python train.py --d_model=96 --n_kv_head=3 --activation="squared_relu" --norm_place="pre" --rope_base=10000.0 --rope_fraction=0.5 --weight_decay=0.2 --dataset="wikipedia_en"
Each number is 500 + 25 x the weight over its row's rms, rounded and kept within 0 to 999. Layers, rows and columns count from 0. Numbers have three digits each. The size before them is the row's rms in percent of the matrix's.

# layer 9 MLP up, 384x96, rms 0.115, rows 335-368, columns 0-95
095:488491499476520519534517484471500528482495527485449525485517536536498538540502506508489496568507466524478505483478501487494476507472512491501506509514493516499502505497477522478454559542494491512501449492490522509544520542483472490531511464527424446495481515509480506493499499529481545501
097:460479536530509503506461498504467490487453502474496508462519544491470520538493527552499506509487516525470516518476497513518503516499524533448542531537483490497485486505469494519502490540509531482507468507475514518575496537519500449447444522475498491474489525500494486510485484495489493514
101:462475502468499486511501529486499505464479543478513525517490522546514517486488484490496530490497528536513496477479508478474505520491544492525551470472501537514482500522475466518478526471513534504511502485478514513491496537521492447528487496447509520553433526486447460517546488496511487500
098:518520503502527539507452552462528471509524485520500521509497499472427489516512530508523473496514484527521516440538484501550457525512505476475497453495463506464482514476503499534484512509491502477485479464508521518472483545515506503527465493460503480508541496452508474486478478492500513491
100:499518486506545523482496500508504509475457542480471537513525520514440501523559455532501466538465493500481541509487467463513517539513495470498500515505507486516519460504507482510489467485515496494470523540545501509491506503469533488475540519484513483456503491512471491454518537507546478474
097:486499566508518519545514458484482510483499504504484521456522522530475531465490490474503496522542484499496565508506510468522491537460528450470497499480481489486492506468492524520552499498513446521471511491510509510490492521509501519521504466491490491494530516507502425493483553511519533473
095:499501507513519491514508480512514475507511519496565513453505517499468537504480473467521443524524481500493485480426532517496478488495511429469506488538446510513475472461496522481486498515485509507494522479526526491492499521511527509515466528488483478513462529470526458520516478498473538477
107:531440492513541530495496499492515511502491468483521483503489506514432524492480488516508515504511491487475556497535524498525488510521482483530537467475456489485499484471491518536519520494525484526507543485508513516526457469529508514465517532455488503488433563502470473481487495469512514509
083:472470467481537478532496493465505470507533486475497476473528481539491494503524503533541510491488475477471531532494491502495485462447533521527508459507503494516472498471470496484468510501515543496540489471505489475570500539469513504524523531552495500483510495449526503528538510524488484517
094:543475501480495472515515565469493517532457495487474509511517511524535506514505491513490536542472507513506514505497512468531472544488460489518465502531493482473468442455468497492498497517444498558501512543493484485538498505493544436516464505483495501500489497489493505482523496522506470508
101:488521484535525486493507509482543498511536475453505500498481512465523527510537466504560497520487470538520529464473478484534510468493519507483483503469445505482503461502467472549519529522471506500542472529501500469499485525480505451511471492540511502530530515454495498518509535524503503467
110:496487505528539472526515530470507535478494512447514513504518480492430534572500533517508505530439493480465489497498475477501510541510527461486540494510522509505485486485493526497492526544491508490509446483532513503463525500518530480481498511481496490459491533532508493458512493495508530532
098:481496542498530530541429471457510532446502487497497482497529535510549473533499469538485488539502496499498470465476513504521525517525499490495544438504484516468502520469513523526491468500528476521487511472499519480519502516484491464519480500461468503497462484511498492488479477522498551486
104:512530521488509505489500497471465491496528518467492521520561503499522522495507480532542490495468432482493524529501460498508487485492515515465506462499525485520450496516510502480488487522485453503492467462517510501469483558522506500512476530453471488458501524469498503490496465549514491437
102:480513483524496525518503526500518491503509517472460477526506516510501479523524526498533548476511468518486518454490461489533511499506496504450456466485462518481499505454495489504504502486491502492460515499549543508479507496500540472494476480447518431519515527473532511444549509477507470487
093:527474508488542524501505516517491483527501545502531508521532501526467487486499501489502494490510497509502494471428498493533489481496488493502520499467448499511476534506467512467499498497517472508460482516484528478488549531501580509443536519461529460496510485506456471504510507454543510498
093:502489521485475477557512520512519501503456499516519490533489495510501476582506478562494540539512505519516512516473488506530529509497488492474509468485510533493501497477496507525512493481520465514532488525475484541475512486498465506473497546475470460502467503455455499510551524462536489511
110:499520510539490523522497486441487507467515561508529513500501483466521486482528496477519514533465483504514525491500475482508469469498494475478527458525456491460470531492474446483536496514479505542497477443534501517506509484500561521479463531463499511508508505520493511527485504485505512448
089:508516526519543470530510470480481481477470532502526481468512472504482536540529479501491501549526508511476481502481504518496500498481574489540487449518482525498454469501462475509482462519489500514505499477446503551516499544472522481537479485516490491523528516488515493493474547484516507523
093:522519506482513484535492487509525531503499514507466531513506547497501502505544511483511446487520525482548506488516513481474496498483503445500519535467507500494465500458479537501544458477521453501493493526518516494459503512449515509481519520490505487481452539528524465528462518487523523440
099:504480495484515517517527488507518529477430507483541490482517513509497539528481504489526544500503515499518532456456503498551479495454508525476538472466525485478517494495483501519508466485505539537465449479496507522500556522502506492472532531484513524476504495532502463516521509506503465444
093:472477519505460531485478496484525524497452503503522499535536487489518538495518511480528540499484466503522483524481525491504464526534514521543489483500506483478485534504475437519540470509518530536517470490536499478484494462496469482519548500534475470522491539495485506467499459475484554521
102:506477482547540506474531516527503494519496512477465534529496495539483466502509499502507473482524467517500479520487493549530487514472479502495497484471491479523490503506474517490552529490483506528558495519503536464492498519522462472489539500474479441515481512487443492471479505529562545513
099:501512542492493495531517507524463487469497493519542505494487483495526524506479509475507540526534471523564515486519470494503479544509570475453483506472484504477482505518500476448494520496536463514476499514555530503455507512517483456496480472497468487470560492489490488503502509493501470481
100:480512492463531480491515528475487504482543551476516561523484511522499502553506503502533475483520516461535478523561462494529492446450502528490494466476464517477497495509496507525534488519511498503517477506474503486481494517459484466502520487500477490511484507500445474552516517486492474472
114:486486529500506484541520513498453506512484506506481491485501518537493491493507510481539511488513493515509498460517509508506475489444549449479520534530495531535482478503482497542553471511514524490517481486492528504529486526527475494494499506507482463464466509460534418498520439483487493535
096:534453488471550482516490509457481527510458512460482461527496508504495481507511508525516566452533452499479486513489501460512514513478529495499540537457490480489493487470489515519512495493503493594532486500506508488470480465511525493481506521503498501509514497487517499477529516466526478476
091:479508469511528460522483490462512532477472510480496441498516493501518532518528488500518498517504527489483468515495507528531450514499503461557561518498493482529524485531515523504438494552500489521505473498522521485537502542515486464509534500530473528494470457473526506517489483531508490526
108:510526532477510492482436491468539532439476518476468557502558523503502499560509518533503551480501496496483533496532433496511499534488522491494474516503525507479504516526504517498524492496478472470487513511499516538489477490456500478469512526471474503482508515526510472528511479516486480486
110:453477506499497514496483495511505489450487535493472520518486464505488539492517476483490506523489510505547489512530454536521521526470501445530554495530459530501460477506509475508476517516525479532460487510477498508494507503501460485469543456514494477510516498498489423474529495503514543508
096:518504509484491510507451519543485531484517502512505543476518451491555511503534522523538505497530486526517502467507462506528483495468480455513513519456523498502475530464501485505466490501482542458512480492530491530479502524464506468495499511476473483526489485513511499471525526465486462421
098:531459457507565454516494504536556487498482504504546507528510544504513495532533500479531517509533459493483454460474476510499525502476469527511519514488464510528472481501509510510490534516507498488539467497516523467475527477497493467456493550459463487519484501491501486511503516531505512493
093:493514480473527468493483498469512503485500487459529539532527493492501486482527532520536469530486496552472525540458483479514449457464514505530489487493496488487510509485464458462496519545474542558523472450517476493491493453506545501492470522483504507515518489504507484519508527511519483509
099:524505496506534464506481527474489523513489476489471505523488532483489499494483524517502531482508477479493485466498467561524495493451534523529510510485483467551491514502455510472507530471454533486490487467518531466479489557502485500506521499443480482511444452526493452500509509526506479518
# layer 9 MLP down (transposed), 384x96, rms 0.1, rows 335-368, columns 0-95
087:536489504516495532524487472541529524524509540503495496523526513517486431474492508495468519447505504484523527491459523498542528509500502491484535518458492504448548484453513514487478472483521483479479503502479526491486516542500479500487468457502489498521474470508499503522516541544546519463
093:496521505508454504525474508498509422477538538518479523501501495509460480531467495508424489505489476491517516523494473501496530544519509527536512516485543499503512521488468500450534492489446499515503479533483492481480511513496519510447512472515534511483498476510495487494548463498535533508
099:524491530513480481529523459510492457508511506500478509541434486518516507523515473460465489488518471480504493486466510488497525495496556502483490491537526488501514498517523469490485475552512482536454490474492460486515477481516532530520443492514466464520515478524537488519499474501542496553
095:512498475483504511478467511505501485524571506521513508519473523463475491512539513496484470494491529511499491549528544466523502480486508536503518517536503485514499521485520479453508526519496462502501499525475498502461507488460516561540437469501492520492524489463486543505480459525452483499
094:469471444493476513560458519526472504526473500506460511497488521512492484481544496507482467487528457466513492515516495467491499482544503520476526519513536483495487552501485530525481573484497491505509506483449490495545497497517469518500517493483519520550481503514525538479489530471503511474
098:494530451523471523488516498474492518461532518474479511524509496504511457501512525513455505525443517488490469514548460455428453505529478521555518549508497515489494492475496511533501514491535535495495491499536474500508512520518510511523530504504480471492498515504478452512471495515473483523
108:523483456514455490485502522486501508503487489610449464528526541490502464477461512529479533475498538497483505481531471514420497507492539517505506527511517489497517488463528502489497483512496534472487477508474482502481494515508508542521501502518500467481499528506496493517510506499505492532
104:533494460514485512461493498499513505487517508448481496479478433502483489420511527496525504490530489491489526487544508491526478542536484498522508541492518458499526479476475506505489509470456496556497557531518503494463500496488514516502490503524484515507495543504500497519489560480476471521
085:514515534530522510486518482507508498528500514528529511490501485508432489531504456484583480515461534485478487458508484517490506470484532484503494497516484504490454509473528494513488441485506522490491531504541530527528470482471520539473514522465476498474486526483526463478524486469528505474
094:502492499487464463479463506519530509488532512515530468466486521490551493493511516479437468485493466478490527469494481544502545496510448505475483527496494525492578512494499507531494447477525458492533523488481494500468497470488526475508511484537495518513479472512523484548522518511496518502
107:484458514528514518504509531495482538508474453477471479475486490501528492493537455505501510506502527516511502471526447532508517538451495523502505471537538491501530521505448477512471464535539451448486518505492538528472512493499442501523492517486498455514508494485491522515496501535504505529
106:499511481523505529536525501518523501467491509517526536458488515512441471494492473517536458506473542463498486513499505522503509513503503499489513472460555510508482479482489511494490482478460503487539450477489497506471529496481473515506481518428540526490492478516523464526542549500495547482
095:490494487537539483494509493493516474469491522484504470497514520452516522532509521533422504509479508467507510541458521507464534452501517473543488519506498499449541481479498493521506543505545476520504467509464480495496483483498481510518518494502490564500524504542478520509474458467504503503
105:480502515526503515527512493496517484506533500478507487479480509526529514477518493503541535480488497490483481492493501539448514519500451541470501477479481515568474499472505497506507429514474527447517463518525541523491507488513475564544485482436491487490506502506493478519481530512518486480
116:487529495483500493485484476530489532488487503517503473459516480517555509495535508534454447489479503488508510503558466516509503505474469486495525518480514492474521502485477526494503482534492502524538499531499485526485532495498482490506485503531489489529493421491502572575514505502496487453
095:506479524515505515540502524495466493539498472455491484456467526504520539477498506532513475496516510503513508517507519524523515527520482491477466458509474467427486464505518513516520490470536501443556499464515511497504553482471512483535480490479541525536469496482507483489514480527484507531
091:519527492518501491536519526471496532470504516493465476502454521491428488531539488526503503464487480471525452476467474518514474486480501527471523482465451539495516525491486532516529499507464488480549458497509478480516503538479493507506484483511492489536500516511535495540527496498519487556
116:497506525549522474521507491514506483476488495520478484506511496456495495477532512533546507505507474509478517532470483499460533477491498494509493534502489466481478529478484493469498518506477513507499488495486426519505515491504490634499516501504494538468503474512490479486517532505509495532
091:517484502499499518482513498480521503515562519522491498536473480486512483492503521484481539475439509498503533456521525494447521509471487474487498451451504500506499449517534505455519510517518513485528463529522525485475501462521483482495487526506548511441491499540473489514514498499538488546
098:498499498482463499513519514518474514497504529482496526472526502509464513514516492513551516476465501524527520497499471483587487460539478496479459481507540496471500489527490491541504482485477496502522532532492588496460501499505527477453494544522512476483470500505493509499495513489519455515
095:542432516534511462486542490523446497471521522519481534459479515496517513515494479526522466504464514501538509494499496513538471491477502513543537504537496503477508480489476462514471488522498454497463478540512512501533471524513484488521486521559507523497469527479519518510515502491467485462
093:505516531497511450553501479489491523449468536496495503511527532504521482494484525534504516498546553501498493453522525489507480498478471459498467493515513520504525508477498474488483519524484503500502472492519498504501540516478522477490465487420514493475524509507511514544545460495483469438
102:456496555523481499459522475474503512469452479518465501468477541485547519511505500510493496497504502502520530468526529468503532509480472496521489494454474501492549527507487513464496485525528477508537464471487508506501527502514506452523540539476530479516481515492514550469492504506497514440
104:477527506537466507516506530492506492501502498531519516528548522520512491457480515485428507496478487498493489476482492484382499508519483502549533517518502509452528489505502464508523519496515523525495489483488506508481475498496512449493471475479482492479510521506500532481507481507529533460
103:443523527514510484524481504497496473482481526494489464507531494549496519534452435508500528489490514476527512483514562520491461532497473538519521480495521471504485494516508472497452479504530502492477455469498520500538501469492534511478458479481534488478560467520518503491496502493529511502
115:517515520505462484482520454498509501516419488506525503545519514481498529479504509483515495532534518465525485461472501507443466487498465537505506538505489476515454488529514522504484500519492490492474503514513489516528491518494449561469501472506505507530528486542530501526517497463463488459
098:523498474499501519539500492513461542523557554488472484470467500489501453520483502466516545498490488505510498497496486509489521492468522509487499510487522503493517510463464505513498458516458510517559519528469492491488483446493532539516486493462503484551475518533467468480523487454541515505
088:476483560512494513489513495515526464502481527464500513515520486507540507498523515462476493485532502505509466469518518522519526497499518505488488528456501482504582536533529486473496521477505512493478483515510528534522466572469484501500509480448495493463469469497506538463535513510496504463
108:489492505469467437497505493549525518538474529476508450520515546517540506502536498471466519477480495488537478510484556505538484545514538512495503507510495492512496489501509495534487506445482479470455509515499542506542530526483513475478541488499464497478537503466497507493521487497477491526
115:526525557481531542490489459499513483466481489515510523522477505512501460502529551533442468499519489504483475499528525466469532475499512516516478530473496504511501508540509522536464467481493527446491504527477498479512484455499497454504515477479488533528471492506493539488492529508517446490
097:532476468470481516498443518500450505473539564483510501483475527461524508476489511491547499497462516537487498506495513517482507504491545476503509472517517495539534521501484536473513448468482527518467534510470490492530490534522538508460466480486517468521512481520524546480486503494503513497
103:504460526530473518507522496489501444531507514491495521497507509505524482490487486487506518513491478487482516571507548487504476519489479499487484486479530470495522507458501475464510478553538490485518535492528474513510470478479514451550534464516531512470482511482543536498489441516490540527
099:539502514507513495522512486495511482472498528476494465500521485496520463470529497509543490518506508498496554479486481488454525467486490516510549538488486491478510549495511487520513483483520525495510486507480417550470482462516464573490485488485529501493490469504490462516502494513459548497
102:477517533487479475470499517560481480497461519469520507485550528520499527526525489581499471532496492542510494497524509486520488520510479480473524477514503510515530520477498463463468523486492492479497495472547521533491495492455488466521487532512507500491479464498524512501554448477481520486